Part of a small language model's weights: 25 layers.
Each number is 200 + 30 x the weight over its row's rms, rounded and kept within 0 to 999. Layers, rows and columns count from 0. The size before them is the row's rms in percent of the matrix's.

# layer 2 attention value, 64x64, rms 0.167, rows 33-63, columns 0-63
067,218,191,181,226,240,227,210,175,218,181,213,163,121,195,184,150,194,204,273,152,263,186,191,220,167,199,186,196,188,187,153,155,183,207,178,168,203,215,172,185,221,204,273,186,215,201,204,191,215,234,189,176,245,189,212,256,253,192,182,177,250,180,214,200
076,183,186,159,177,205,245,243,185,190,232,158,213,216,253,205,234,153,193,202,152,209,210,197,176,213,187,185,190,196,190,191,260,203,146,201,187,203,189,242,221,127,197,164,164,177,203,207,190,204,160,127,148,178,228,209,203,159,194,196,160,132,181,192,216
080,200,238,209,164,219,192,237,233,189,241,211,186,244,170,212,182,200,193,205,216,170,230,200,179,174,221,188,168,200,221,215,225,214,233,214,205,181,113,280,194,243,229,135,222,227,249,197,220,220,188,164,193,208,212,223,133,149,177,198,247,189,192,194,232
106,209,242,220,247,217,186,192,200,157,209,170,254,223,235,194,274,198,198,145,202,193,181,199,183,238,200,200,221,201,192,210,158,203,162,224,189,181,215,146,169,155,153,219,188,182,201,257,196,214,174,175,240,154,193,154,201,193,187,225,117,207,171,223,226
060,235,196,204,237,214,212,202,168,176,168,186,177,163,160,211,291,170,212,240,225,216,174,181,181,218,180,224,201,206,199,196,258,208,125,177,203,204,243,158,196,212,195,173,242,226,240,241,155,245,231,216,234,247,161,171,200,187,178,196,198,191,247,202,206
067,181,225,133,160,244,236,262,179,185,231,195,162,134,163,159,184,184,177,260,145,198,195,211,254,168,180,204,200,181,193,184,128,187,201,166,180,209,249,184,213,215,221,247,209,233,202,178,200,220,225,154,199,199,205,203,201,197,181,207,196,236,204,201,172
074,188,214,184,210,195,194,195,223,229,205,244,161,137,137,164,184,188,151,227,178,149,210,218,226,179,178,215,224,204,261,136,182,203,206,187,194,165,217,193,199,222,218,260,226,245,197,192,167,195,178,186,168,242,203,139,244,179,198,157,239,177,204,172,174
081,188,212,204,143,251,203,137,201,177,216,205,209,165,215,195,192,204,215,181,219,224,190,182,159,209,245,138,234,199,234,163,225,189,245,176,156,189,117,154,179,224,174,203,173,227,217,175,223,193,241,212,168,211,231,204,204,212,234,188,248,245,222,249,199
076,188,215,183,186,191,199,213,185,200,250,192,184,218,211,173,142,221,174,220,112,202,216,228,265,168,196,163,174,222,171,161,194,251,234,231,215,201,185,237,256,272,263,161,210,170,178,187,240,181,191,234,208,194,193,177,190,187,188,173,198,170,182,199,200
062,190,220,228,226,176,145,132,176,231,236,244,207,221,184,177,238,223,273,183,252,208,171,220,188,190,256,160,214,202,226,166,166,209,187,219,211,181,177,186,177,224,221,171,219,190,253,227,189,191,176,216,248,233,181,183,217,214,187,219,220,251,218,254,234
077,169,206,196,197,224,232,192,185,138,200,222,176,198,198,188,76,212,143,203,192,212,233,207,238,211,221,198,202,188,179,190,90,224,210,231,195,158,194,223,233,229,199,176,204,205,186,200,214,200,225,213,178,201,167,228,199,213,151,174,202,167,185,189,195
092,189,160,216,244,169,190,211,197,227,188,216,170,213,123,201,140,195,170,223,213,206,215,208,243,159,189,229,185,180,232,164,127,213,252,177,220,209,211,218,230,233,225,145,224,256,169,140,195,182,220,243,205,196,219,201,165,203,164,208,177,237,190,198,183
087,194,188,176,165,205,221,216,189,216,189,215,189,185,187,190,165,207,141,236,162,238,214,206,208,126,190,184,196,221,193,138,163,233,212,197,183,175,168,232,241,179,203,238,203,235,199,165,187,150,190,167,142,195,195,175,217,220,265,136,262,207,236,209,182
080,158,193,196,209,204,226,167,202,182,173,219,195,161,207,189,189,199,223,227,156,248,180,180,141,266,167,154,229,197,210,179,249,135,174,162,185,230,238,196,226,153,230,244,179,154,226,195,203,237,217,152,189,172,171,207,243,239,210,176,228,195,227,193,219
080,189,191,188,216,190,238,179,197,188,230,246,128,171,215,169,248,201,238,243,164,244,175,203,208,166,221,251,241,179,214,202,166,158,162,183,194,213,273,138,240,198,229,225,211,214,217,210,145,235,213,159,210,234,192,229,218,217,201,207,221,215,192,220,176
070,194,202,234,201,162,187,179,212,196,235,200,222,286,196,250,241,184,185,152,269,165,211,213,204,250,204,204,197,174,254,226,244,208,218,183,209,196,133,226,169,201,176,141,218,196,225,202,199,213,208,188,223,193,236,177,147,178,213,236,206,173,174,168,234
074,210,215,177,194,142,149,214,206,242,269,207,195,174,201,152,223,200,173,188,218,182,193,188,238,192,219,238,202,198,191,152,191,181,218,155,203,206,247,212,208,254,229,154,236,188,229,147,190,142,182,174,242,165,164,187,151,195,183,213,176,225,165,247,180
076,191,227,181,169,224,230,168,202,156,217,212,174,172,199,223,180,199,165,236,192,246,203,177,172,165,222,139,252,210,185,226,170,206,192,221,185,191,116,192,177,190,162,260,167,201,185,212,220,213,190,238,165,253,168,163,221,188,178,143,260,200,200,182,206
078,241,217,195,219,195,217,209,130,222,134,216,204,175,211,200,265,218,215,232,176,168,167,192,189,169,201,226,212,221,217,223,204,126,185,240,178,188,240,201,223,227,213,250,191,222,220,215,223,279,137,216,204,205,238,201,208,206,171,218,152,183,231,193,185
078,205,179,170,181,232,288,167,179,153,209,216,217,182,226,228,223,211,166,181,158,219,186,174,152,217,190,212,248,200,207,185,221,220,164,174,213,210,204,207,203,196,197,267,179,150,171,203,196,226,192,163,138,196,205,186,256,204,245,128,217,176,218,181,230
093,189,229,203,180,221,274,169,198,167,214,180,235,247,237,222,151,168,146,134,210,187,204,204,168,195,208,166,185,209,203,215,144,176,175,201,191,173,188,203,199,180,184,197,139,158,199,256,200,173,142,164,204,180,166,178,210,148,208,187,199,141,213,192,208
069,161,199,245,207,174,180,152,227,209,217,199,223,247,209,233,217,221,202,175,264,191,203,211,184,222,209,159,195,198,202,215,189,244,181,206,205,197,129,213,199,194,185,188,171,178,213,254,239,167,150,253,178,197,229,164,227,220,232,193,294,150,216,178,201
088,173,147,206,180,228,137,257,222,195,191,173,212,204,213,184,167,219,188,200,177,209,253,219,200,211,202,191,231,240,175,187,200,228,240,198,191,219,157,229,204,178,189,179,178,270,152,150,261,177,200,230,235,201,262,230,193,204,251,188,156,193,224,191,162
077,191,211,235,202,209,163,193,223,220,186,183,231,174,204,148,182,151,232,190,192,154,216,207,230,175,195,193,185,233,196,135,101,183,204,215,181,175,221,137,180,202,173,199,204,208,215,198,166,169,199,163,217,200,161,176,185,170,298,189,190,196,181,231,183
083,158,165,180,225,195,139,199,159,247,236,222,192,213,143,214,229,197,186,262,226,228,188,195,262,191,186,204,202,211,191,210,132,185,229,209,189,225,201,244,283,201,202,144,204,234,206,210,199,204,219,245,179,227,236,185,200,238,165,209,199,230,215,173,206
094,173,228,240,231,174,248,181,246,180,146,211,180,207,176,204,162,226,160,203,203,231,232,210,211,195,196,180,180,164,230,214,172,204,173,205,199,184,157,207,170,185,207,208,196,180,197,238,207,183,188,151,187,235,184,210,236,205,240,175,332,173,178,169,207
067,224,183,189,235,168,181,207,205,257,229,209,244,213,196,192,237,172,176,142,211,180,206,192,200,197,162,249,238,175,170,231,206,228,181,215,209,183,218,205,244,205,155,188,199,187,162,284,156,159,180,170,156,223,200,137,213,160,196,185,154,152,198,196,219
069,218,181,201,218,229,199,211,162,235,203,148,216,211,247,206,166,201,216,157,216,220,218,222,206,195,210,206,182,228,161,220,221,206,250,200,209,200,169,250,188,176,158,133,193,242,210,196,229,226,220,230,269,173,228,222,168,193,245,244,112,217,198,214,161
078,170,172,166,177,219,257,227,170,169,177,211,197,221,248,188,159,215,172,214,108,227,210,194,179,194,185,175,155,207,208,198,223,180,170,221,186,191,150,193,209,156,188,229,191,234,197,157,140,203,191,148,141,213,191,204,229,231,253,181,216,188,183,187,236
082,210,210,159,204,196,214,219,203,231,159,231,178,118,190,189,171,208,193,255,150,213,182,186,220,179,185,198,221,185,209,155,219,195,189,191,190,205,227,169,180,254,239,293,195,182,180,195,178,163,207,164,149,246,189,182,251,207,176,155,239,228,208,211,180
082,209,236,212,193,197,288,185,228,144,145,216,238,190,191,225,197,222,166,199,181,215,222,170,178,232,203,207,197,192,194,190,200,215,154,248,212,197,193,227,185,203,167,237,164,166,194,219,189,215,144,166,175,219,152,181,240,201,215,181,248,109,190,180,230
# layer 2 attention output (transposed), 64x64, rms 0.166, rows 33-63, columns 0-63
075,211,191,182,219,193,177,200,214,197,162,159,261,247,221,121,241,193,154,202,199,211,123,259,216,244,212,202,241,215,185,205,192,190,201,248,168,187,195,169,190,119,196,191,198,219,207,164,198,207,194,210,215,238,188,190,164,167,176,214,243,230,233,212,201
067,234,230,237,131,218,238,208,206,209,220,141,177,158,205,198,159,191,183,172,210,212,166,183,209,231,193,200,143,242,183,217,197,177,237,225,178,245,204,156,221,174,156,191,199,140,237,164,163,208,196,195,213,214,256,233,190,212,179,248,189,170,245,237,194
067,175,170,192,233,188,227,221,202,220,243,154,196,230,155,214,161,171,214,192,228,204,181,168,179,142,203,227,182,203,172,205,183,184,232,215,205,248,241,188,263,150,191,234,212,269,178,197,156,196,223,151,172,197,237,167,174,217,222,213,247,185,190,149,159
064,180,205,266,153,204,203,169,208,179,231,213,197,155,221,199,230,191,209,262,159,206,268,223,197,212,157,211,199,243,204,156,188,145,137,208,210,193,237,205,248,217,157,221,239,216,217,219,194,217,226,191,191,223,209,196,244,202,130,224,210,199,235,229,184
068,230,248,226,196,231,220,157,233,214,178,226,207,200,170,221,180,227,207,195,284,237,225,252,220,202,236,164,147,174,211,181,216,184,191,174,188,224,181,185,238,163,206,156,266,207,164,200,183,152,227,173,199,213,164,213,148,171,174,173,203,212,184,250,189
076,202,204,232,240,190,232,185,199,171,181,140,278,245,248,203,224,199,195,194,192,178,165,288,185,215,245,192,208,221,151,195,177,211,208,253,194,182,179,165,210,186,207,243,215,228,201,196,219,195,172,217,194,183,238,187,163,203,147,248,218,177,246,166,214
082,226,220,226,205,201,197,208,222,188,175,210,215,216,231,226,156,228,181,181,207,167,186,252,214,211,270,221,265,180,156,214,185,218,220,180,180,171,202,263,173,145,240,216,231,237,194,211,219,206,203,189,214,169,178,183,183,209,194,315,216,191,189,171,181
063,186,182,178,200,183,232,222,178,227,188,222,213,217,170,184,223,215,141,195,235,133,213,248,175,229,238,228,221,184,209,211,193,135,147,200,175,131,192,231,190,217,198,197,169,203,225,200,202,194,201,211,232,231,232,187,217,211,219,243,224,178,165,101,230
060,214,218,187,223,174,188,243,214,164,180,140,203,225,234,201,239,225,202,216,157,201,237,174,195,178,212,231,210,250,252,188,177,203,267,221,165,137,220,201,229,166,246,190,233,166,152,180,215,177,214,183,220,247,139,232,201,214,198,253,209,210,229,216,215
064,210,225,166,208,171,148,216,199,252,221,228,167,170,169,217,186,206,191,178,231,138,231,223,229,193,203,188,227,175,216,167,189,166,194,188,226,165,247,297,157,198,171,186,189,219,169,240,191,233,236,196,228,195,163,203,168,203,160,194,183,198,149,236,162
063,162,205,186,256,227,203,221,215,164,192,167,199,186,214,168,204,159,176,248,152,177,181,264,165,259,191,225,220,238,194,185,177,200,185,199,193,220,178,160,221,174,275,226,224,200,199,183,171,202,161,248,173,157,161,207,126,198,190,218,235,186,187,208,202
071,202,173,219,196,175,179,218,207,258,159,173,162,204,220,227,198,182,165,231,153,241,180,132,151,208,221,241,195,189,190,176,205,228,168,216,259,237,172,203,196,149,208,193,166,248,217,211,199,184,223,209,174,209,173,162,212,172,150,147,197,244,156,236,217
069,181,213,187,176,195,163,167,196,197,183,214,215,209,239,237,144,209,131,136,201,168,184,197,177,245,253,179,258,192,211,215,214,252,213,183,209,182,184,232,193,160,204,200,251,175,205,174,240,199,229,233,211,208,235,211,154,176,191,249,205,171,208,128,211
069,190,243,222,217,133,203,181,219,166,164,188,227,190,206,162,221,220,216,152,251,145,216,196,250,229,158,224,192,270,190,202,219,186,165,213,143,159,197,239,165,182,204,187,195,203,236,220,201,242,182,210,202,200,214,262,181,188,181,258,193,202,195,167,164
071,217,226,233,219,185,239,218,219,122,195,218,206,216,177,200,208,237,174,202,192,153,209,258,206,189,203,180,206,185,215,162,188,184,160,235,203,196,163,236,142,196,191,207,230,169,188,220,188,216,184,202,226,189,143,212,209,164,167,268,198,142,275,153,211
085,218,197,195,184,204,183,205,198,262,206,260,151,175,126,244,202,232,194,207,198,249,219,132,204,198,173,192,191,163,235,210,181,232,184,149,226,223,218,245,193,220,243,180,196,205,213,221,194,209,216,181,146,215,182,167,234,240,203,145,192,195,153,217,158
067,224,195,174,193,226,164,195,183,170,191,195,209,185,193,235,218,213,212,206,215,242,187,198,154,206,173,221,143,211,208,214,183,243,162,221,210,218,186,240,253,216,187,222,133,183,267,237,222,185,191,194,142,153,240,230,189,172,181,149,131,199,200,217,257
067,230,219,233,180,180,208,226,200,211,225,201,238,269,218,198,204,200,182,190,234,185,183,243,202,172,222,209,238,169,258,201,176,151,225,213,170,187,209,237,175,161,222,209,217,213,164,200,213,232,210,248,190,224,203,176,206,210,233,304,207,264,213,174,149
070,210,221,222,231,202,200,163,184,190,215,176,154,176,229,170,217,236,184,188,205,209,180,201,189,271,259,166,250,217,163,207,148,209,171,180,230,161,180,243,203,220,250,196,256,193,203,204,233,247,206,223,166,225,268,197,198,246,215,179,243,173,238,212,194
068,156,232,221,196,189,149,176,228,200,184,170,193,188,259,230,171,207,172,187,208,157,169,219,216,230,175,209,225,196,196,195,206,217,226,184,205,159,249,173,256,184,183,237,206,216,210,182,188,208,189,253,251,163,192,233,211,205,203,319,210,178,228,196,234
070,210,251,212,126,189,176,181,205,218,228,162,160,159,197,175,212,185,208,241,182,230,233,250,187,215,251,206,237,207,212,187,202,210,244,161,236,182,230,166,168,216,217,265,206,236,148,198,183,169,220,243,226,192,240,173,223,242,224,243,181,220,180,216,186
072,225,248,218,182,212,176,209,208,220,215,230,171,196,128,206,199,207,154,206,179,189,258,165,235,169,120,206,208,163,244,246,197,224,202,153,196,229,216,205,180,270,178,197,197,177,168,241,197,191,246,189,222,195,129,209,179,191,201,198,214,190,200,241,176
062,222,160,194,258,197,229,208,172,213,217,179,207,217,167,208,199,189,184,244,205,134,139,173,193,240,255,236,203,243,237,218,239,222,169,173,167,221,235,149,250,235,228,192,169,131,201,227,217,217,206,237,195,199,190,234,212,212,179,160,184,203,205,185,233
063,191,196,172,228,206,205,191,220,172,224,236,218,227,224,228,165,171,186,224,196,219,249,256,169,207,233,198,229,204,203,154,267,214,174,177,251,205,248,223,187,172,247,241,206,178,223,267,233,181,195,217,192,182,206,211,184,199,175,176,149,141,134,213,219
075,268,239,219,215,212,183,169,156,222,208,196,204,173,217,204,159,195,163,204,230,208,194,272,206,194,258,165,232,190,219,208,201,176,199,243,199,204,190,205,138,179,188,186,216,221,175,224,250,231,189,221,224,275,178,146,215,166,209,148,192,242,235,217,210
061,219,198,193,220,131,173,182,131,229,253,203,243,232,233,227,189,157,178,210,201,192,244,166,206,167,175,226,184,208,179,177,203,206,190,228,212,175,171,197,192,216,189,193,169,176,157,160,207,187,237,152,199,196,199,149,215,192,216,261,240,187,130,167,158
077,199,243,200,128,241,196,171,203,218,154,208,175,185,212,294,176,225,185,169,177,207,240,221,150,197,212,181,181,157,192,237,216,231,238,141,203,212,261,252,175,194,195,181,194,173,218,205,196,184,238,175,191,219,171,179,212,180,221,226,194,182,203,248,229
083,227,159,167,218,232,216,218,198,231,200,222,193,230,190,171,208,171,218,193,164,229,191,159,216,201,167,161,173,197,237,225,187,209,180,197,174,226,212,168,259,233,190,190,188,183,240,217,201,221,206,175,211,202,157,183,219,210,214,54,161,211,205,228,195
084,209,208,186,206,212,179,218,187,219,202,165,254,192,258,239,187,196,142,192,187,162,174,108,157,266,192,196,264,222,152,202,174,212,217,191,210,215,165,199,195,161,190,197,194,189,154,154,186,201,196,191,238,177,207,250,200,251,197,223,190,185,244,215,210
087,193,182,187,178,170,174,210,218,179,186,150,248,233,231,201,190,233,198,189,222,172,136,256,201,219,240,227,240,183,168,202,182,185,224,190,156,168,204,229,188,127,189,216,207,193,198,161,217,187,201,205,215,193,215,227,178,181,219,319,232,211,219,180,186
071,192,206,222,187,176,172,200,213,233,192,186,193,145,261,220,207,179,192,230,177,192,209,165,210,189,169,246,259,185,142,173,186,185,226,174,228,173,171,180,196,186,217,213,252,240,169,140,203,219,186,182,227,151,233,135,188,208,241,276,175,181,189,197,217
# layer 2 MLP up, 256x64, rms 0.159, rows 0-23, columns 0-63
101,163,214,237,166,179,183,153,232,236,207,173,236,162,199,176,198,202,189,196,231,210,246,181,185,227,218,133,231,154,199,228,217,209,159,196,255,205,234,239,205,225,184,232,182,226,242,152,226,217,214,222,198,216,214,178,174,218,254,256,214,197,137,248,201
115,187,239,176,181,243,228,174,208,169,192,216,213,169,148,235,217,181,221,216,231,188,198,265,172,167,174,196,171,232,202,178,146,182,183,179,143,243,188,188,215,239,171,216,165,160,205,168,165,255,152,160,161,161,230,221,223,165,199,170,187,195,211,236,171
018,236,179,167,172,212,158,165,200,199,235,235,212,191,196,228,180,190,177,191,255,227,165,201,180,233,180,174,226,161,206,213,177,191,209,204,199,239,210,187,170,172,115,183,218,207,187,100,201,234,172,226,176,208,211,205,194,178,184,269,210,231,206,142,229
099,168,224,244,238,243,220,177,213,196,166,224,208,245,185,219,161,188,186,198,142,192,291,156,183,178,205,236,214,227,192,190,187,259,154,181,195,211,157,216,156,177,166,209,162,190,171,191,213,188,210,233,186,155,213,208,259,183,221,171,187,162,205,229,178
102,188,224,188,240,200,176,239,208,193,169,157,228,196,234,171,192,222,186,206,191,176,152,217,186,197,222,160,234,192,207,221,266,227,196,199,242,168,238,199,212,231,238,219,221,200,199,321,211,190,189,179,236,235,201,226,179,219,202,226,240,226,135,195,192
107,210,195,233,224,209,197,213,184,235,233,132,144,159,248,255,192,196,213,250,190,178,208,217,168,198,129,175,162,218,200,218,158,253,151,170,229,255,225,193,202,197,177,222,211,199,145,187,209,195,170,200,167,162,192,214,247,187,207,210,207,237,182,188,230
099,202,177,196,169,189,234,246,175,197,173,219,194,153,210,222,204,138,212,225,212,268,195,239,254,195,229,199,184,202,193,232,209,226,189,166,199,169,230,205,242,256,188,188,167,206,131,203,204,172,183,171,166,161,194,134,201,253,162,219,166,241,226,205,214
096,162,234,215,204,200,156,196,241,162,160,196,188,211,205,270,145,248,218,224,173,231,206,178,228,186,207,187,178,224,207,204,212,239,239,253,191,171,213,194,251,211,202,228,140,183,273,193,212,199,157,169,189,223,196,227,229,257,183,184,170,225,197,218,237
073,232,193,192,171,171,218,224,186,185,217,201,192,158,175,196,188,185,224,178,173,236,242,178,167,185,285,196,166,189,191,142,270,165,189,165,217,189,213,228,180,173,205,187,230,233,199,197,235,274,200,250,213,158,270,184,203,218,227,205,189,183,164,183,214
106,204,154,191,207,141,166,229,233,162,186,169,175,229,248,236,169,197,217,159,165,183,198,200,161,248,164,259,210,162,203,205,251,181,207,217,210,179,178,232,212,178,234,190,200,252,181,261,196,160,230,198,215,221,173,199,173,277,236,218,200,204,212,200,195
081,185,218,243,208,229,197,212,218,227,210,236,138,208,219,275,232,132,173,217,127,182,212,163,204,213,168,209,172,186,162,158,180,219,194,198,212,176,171,160,135,141,161,197,195,197,181,185,195,195,214,229,190,231,230,171,209,236,223,187,170,214,223,168,183
105,161,234,216,206,186,190,278,207,182,133,204,145,179,198,170,202,228,199,188,169,193,213,240,174,230,153,237,173,247,208,165,179,211,198,177,243,142,208,213,182,178,186,262,171,157,169,240,192,181,217,188,198,156,180,217,229,217,199,207,161,174,249,192,199
014,210,221,169,233,179,204,105,122,185,205,224,237,210,206,167,145,150,191,185,227,238,208,164,255,195,183,144,195,190,196,203,200,182,214,190,174,250,187,184,213,188,163,176,212,205,196,202,220,192,156,235,186,213,200,201,220,240,185,194,229,255,204,142,193
043,194,128,217,190,205,186,161,211,173,201,214,222,198,228,184,250,185,221,198,196,206,191,238,180,237,245,254,192,183,204,221,240,171,216,155,173,184,166,185,225,232,194,186,197,171,219,156,223,236,210,173,171,231,217,192,171,262,230,215,223,118,270,220,210
107,232,185,179,220,159,196,179,172,192,250,186,206,246,202,184,225,223,228,176,195,212,212,206,211,200,215,143,233,235,170,197,161,179,206,228,240,223,225,188,190,173,147,180,196,169,232,198,203,213,153,242,203,202,250,230,299,250,213,179,194,221,227,261,226
113,170,218,210,203,240,203,250,194,182,202,224,178,188,148,198,214,197,185,217,167,194,190,229,216,223,227,231,204,252,168,254,231,243,232,174,250,200,228,174,201,209,255,232,160,150,194,205,179,251,204,240,176,170,235,165,208,215,229,139,167,199,226,215,261
106,172,174,247,203,261,220,218,256,180,182,159,166,177,222,182,166,250,215,188,156,209,201,170,230,240,191,248,201,217,161,203,175,155,199,187,187,177,146,206,196,204,177,144,163,219,197,213,183,183,178,168,171,175,229,185,249,245,212,166,150,181,232,236,202
107,200,264,215,180,226,215,252,219,161,173,187,168,167,137,204,250,178,204,224,204,190,184,216,219,154,236,237,178,233,201,192,228,204,191,282,203,211,184,178,181,162,234,169,170,223,166,199,169,233,198,239,145,183,197,183,129,223,187,206,200,227,183,202,177
106,191,253,184,211,178,184,171,186,164,246,126,171,203,208,213,176,126,204,247,206,156,256,212,174,169,214,220,204,230,200,183,211,234,244,197,243,206,236,204,142,179,151,186,225,210,193,204,146,208,175,195,191,175,205,186,213,233,175,163,143,194,210,210,175
105,201,204,167,165,187,221,195,226,138,101,207,178,201,238,171,233,198,187,257,217,161,201,223,185,213,215,197,219,177,129,184,239,202,243,218,198,217,166,253,183,217,156,195,200,217,186,198,195,186,219,240,177,210,194,241,229,209,163,206,157,152,202,181,160
120,230,237,172,204,188,192,178,208,246,230,138,156,179,225,212,227,265,242,222,257,131,208,216,185,214,221,201,229,189,189,214,200,217,181,198,193,223,183,131,186,174,215,188,218,201,176,210,224,153,208,184,257,140,170,169,200,167,209,211,142,198,179,180,183
109,193,203,190,189,221,183,159,265,253,232,147,167,160,212,268,254,220,207,214,200,175,191,175,229,235,159,219,205,136,197,153,210,164,191,226,203,175,234,193,171,194,193,198,199,210,166,185,226,223,131,214,173,230,200,143,212,160,189,210,200,221,165,185,196
051,204,215,212,212,218,242,164,219,230,197,201,200,186,218,207,203,223,208,156,210,242,167,187,244,218,238,149,218,207,258,192,186,238,176,190,236,185,181,247,160,244,167,209,145,223,182,183,202,235,146,204,231,143,182,208,211,153,175,189,170,198,120,237,213
110,251,192,163,194,186,166,196,172,245,251,221,223,235,233,183,179,197,255,208,165,194,217,220,243,226,188,187,195,257,215,194,175,170,191,209,165,235,159,209,215,208,172,195,112,204,204,192,186,131,167,204,192,212,220,148,213,246,162,198,222,217,186,222,156
# layer 2 MLP down (transposed), 256x64, rms 0.141, rows 0-22, columns 0-63
101,216,180,164,175,226,221,192,185,211,228,212,238,211,235,196,187,224,226,213,207,214,207,209,250,267,215,206,190,243,227,231,192,219,204,165,163,202,164,190,188,208,166,183,182,167,219,210,129,179,169,200,187,241,150,256,216,247,226,127,175,207,254,199,255
107,234,151,207,212,148,208,173,160,183,187,231,190,212,127,164,223,220,204,161,239,216,197,144,184,186,242,170,202,188,194,151,174,151,177,207,193,222,234,226,202,209,185,204,210,144,260,230,220,250,210,200,244,225,175,233,215,227,185,209,134,213,205,198,213
028,195,198,209,271,186,205,225,192,210,193,143,220,232,170,196,188,223,205,220,191,158,159,107,221,211,201,148,198,179,197,197,178,247,211,254,187,174,210,160,210,198,266,155,213,241,213,205,207,159,184,203,221,163,163,202,198,164,179,145,160,190,197,189,215
102,217,252,188,165,172,185,162,214,195,218,210,211,252,180,164,261,175,216,172,233,198,182,158,204,134,195,191,281,164,179,164,182,159,251,198,217,234,210,236,180,164,190,206,198,246,285,188,204,198,201,229,199,179,197,194,187,197,198,235,224,210,214,207,222
103,225,184,199,179,209,182,164,190,180,184,203,181,198,162,189,231,211,203,153,174,230,187,112,204,189,240,200,212,190,184,142,216,231,237,200,176,206,200,223,183,182,205,168,196,210,214,195,217,204,264,186,173,171,207,63,177,182,169,202,194,192,180,223,197
104,236,213,179,198,185,188,267,207,205,185,230,227,220,161,170,182,206,204,208,226,142,215,136,226,242,237,176,253,196,144,210,187,203,203,158,208,198,252,196,183,201,160,208,200,164,245,201,126,185,202,233,252,189,235,184,171,242,224,188,190,188,233,213,176
103,220,211,209,277,162,195,194,253,196,190,207,221,219,208,179,238,177,225,183,193,177,191,123,189,208,178,223,179,195,188,169,185,212,187,191,167,243,203,260,185,191,184,239,293,188,222,137,203,189,196,169,228,226,152,212,230,173,190,223,234,177,214,203,236
107,182,199,211,139,200,154,196,173,207,196,195,191,183,232,178,138,194,180,193,196,181,203,135,231,192,255,189,280,230,210,199,177,186,199,200,154,164,206,114,215,221,167,198,238,194,233,202,200,164,200,222,230,193,233,200,207,255,194,163,191,179,194,159,158
081,153,171,226,191,171,154,210,240,169,133,208,221,177,208,214,164,157,178,215,212,180,165,83,209,186,215,217,199,144,199,163,200,189,215,225,219,226,231,213,242,220,192,206,195,241,194,149,175,206,181,184,192,157,193,244,188,202,211,199,219,184,241,180,202
102,186,225,242,229,147,193,175,191,204,194,244,204,204,205,145,258,177,180,170,183,248,151,179,168,207,191,177,195,222,188,187,159,170,185,217,186,189,214,226,193,199,208,203,191,205,251,209,269,226,242,212,177,193,202,131,243,235,188,192,172,284,235,211,192
087,210,242,180,186,168,234,150,250,195,192,201,214,245,140,146,224,220,190,232,205,252,214,140,184,163,206,199,257,237,227,168,167,199,191,215,189,219,198,259,218,169,236,203,180,193,221,192,180,194,156,189,206,180,227,190,257,171,192,241,188,236,209,250,196
102,225,207,181,211,200,244,158,225,185,194,198,168,171,198,236,175,234,161,234,177,210,203,162,226,158,212,217,198,204,267,192,207,188,214,115,164,166,227,225,237,201,184,158,192,152,237,223,176,209,193,148,225,208,154,167,194,225,184,177,252,174,239,244,206
019,198,185,240,154,244,182,132,178,152,225,229,183,230,208,201,188,215,192,129,204,163,186,129,187,225,167,219,133,163,208,179,217,181,180,215,180,191,202,215,193,189,245,206,182,214,231,199,212,246,202,143,215,153,197,211,209,199,174,215,263,224,196,206,166
056,237,243,187,186,214,236,213,200,168,222,186,196,237,133,168,208,185,213,170,186,250,234,105,185,211,232,185,223,223,151,208,188,161,224,231,210,228,197,197,153,223,206,263,245,217,232,233,203,208,202,239,200,204,205,171,183,157,238,216,191,232,233,210,218
109,207,257,220,208,171,172,201,200,240,162,180,151,189,156,184,181,185,189,214,206,174,208,206,211,192,236,224,207,188,158,193,241,185,199,212,237,178,173,185,192,274,218,188,153,260,170,229,236,156,242,214,219,157,213,163,150,143,230,164,213,154,211,195,179
113,182,179,211,179,209,185,160,235,200,175,211,210,190,214,153,200,250,185,194,239,214,275,96,205,210,231,173,245,180,212,167,204,137,214,181,194,206,228,247,271,231,184,182,192,192,226,215,225,172,174,189,209,212,235,168,222,214,191,213,244,214,187,215,200
109,180,197,221,177,158,156,187,212,271,204,228,213,209,166,235,223,196,173,182,208,201,217,108,191,223,200,160,194,156,216,191,202,183,234,185,210,193,221,208,156,194,202,209,198,169,244,255,224,241,192,273,211,206,190,179,174,202,196,259,216,196,166,155,151
105,252,191,196,228,210,169,201,195,182,206,167,229,230,218,146,204,259,180,136,244,196,196,106,211,189,189,185,186,206,157,169,172,201,209,223,159,187,202,254,174,186,180,202,171,209,230,225,240,206,176,209,242,215,212,180,132,188,206,261,190,189,206,222,203
102,195,184,231,215,217,230,164,225,200,220,272,228,232,216,197,207,237,188,187,221,211,222,149,190,191,165,188,196,229,245,155,161,211,208,173,181,240,218,181,203,195,194,250,156,208,209,225,254,192,161,235,275,217,219,161,216,165,173,246,235,197,254,187,234
112,224,173,196,175,205,230,136,202,175,163,182,212,183,235,215,254,196,183,180,191,214,171,159,180,212,227,204,187,169,130,218,190,176,198,157,153,149,174,207,138,203,162,183,207,202,201,181,196,210,246,248,209,190,150,214,218,181,233,252,234,166,210,234,255
111,255,172,259,213,218,207,189,140,209,214,226,206,231,210,213,167,211,170,186,144,205,187,142,220,173,255,152,165,177,180,193,181,170,248,237,215,190,203,237,228,213,182,160,193,185,214,214,208,227,182,238,191,187,212,163,190,233,201,216,261,254,251,179,226
108,246,204,187,201,174,222,193,146,210,212,218,204,275,164,165,207,205,180,223,206,215,236,159,194,163,239,211,231,199,249,235,213,190,183,153,233,207,185,215,198,217,226,175,231,120,263,241,202,192,206,209,233,204,187,201,200,217,155,205,252,150,186,237,169
058,171,247,212,201,202,203,225,218,182,230,177,263,210,195,221,232,236,203,151,172,226,200,186,140,234,170,178,165,213,215,152,218,194,234,221,204,189,183,171,190,242,204,239,206,167,195,254,180,161,177,282,196,210,215,240,189,170,197,241,171,259,185,237,185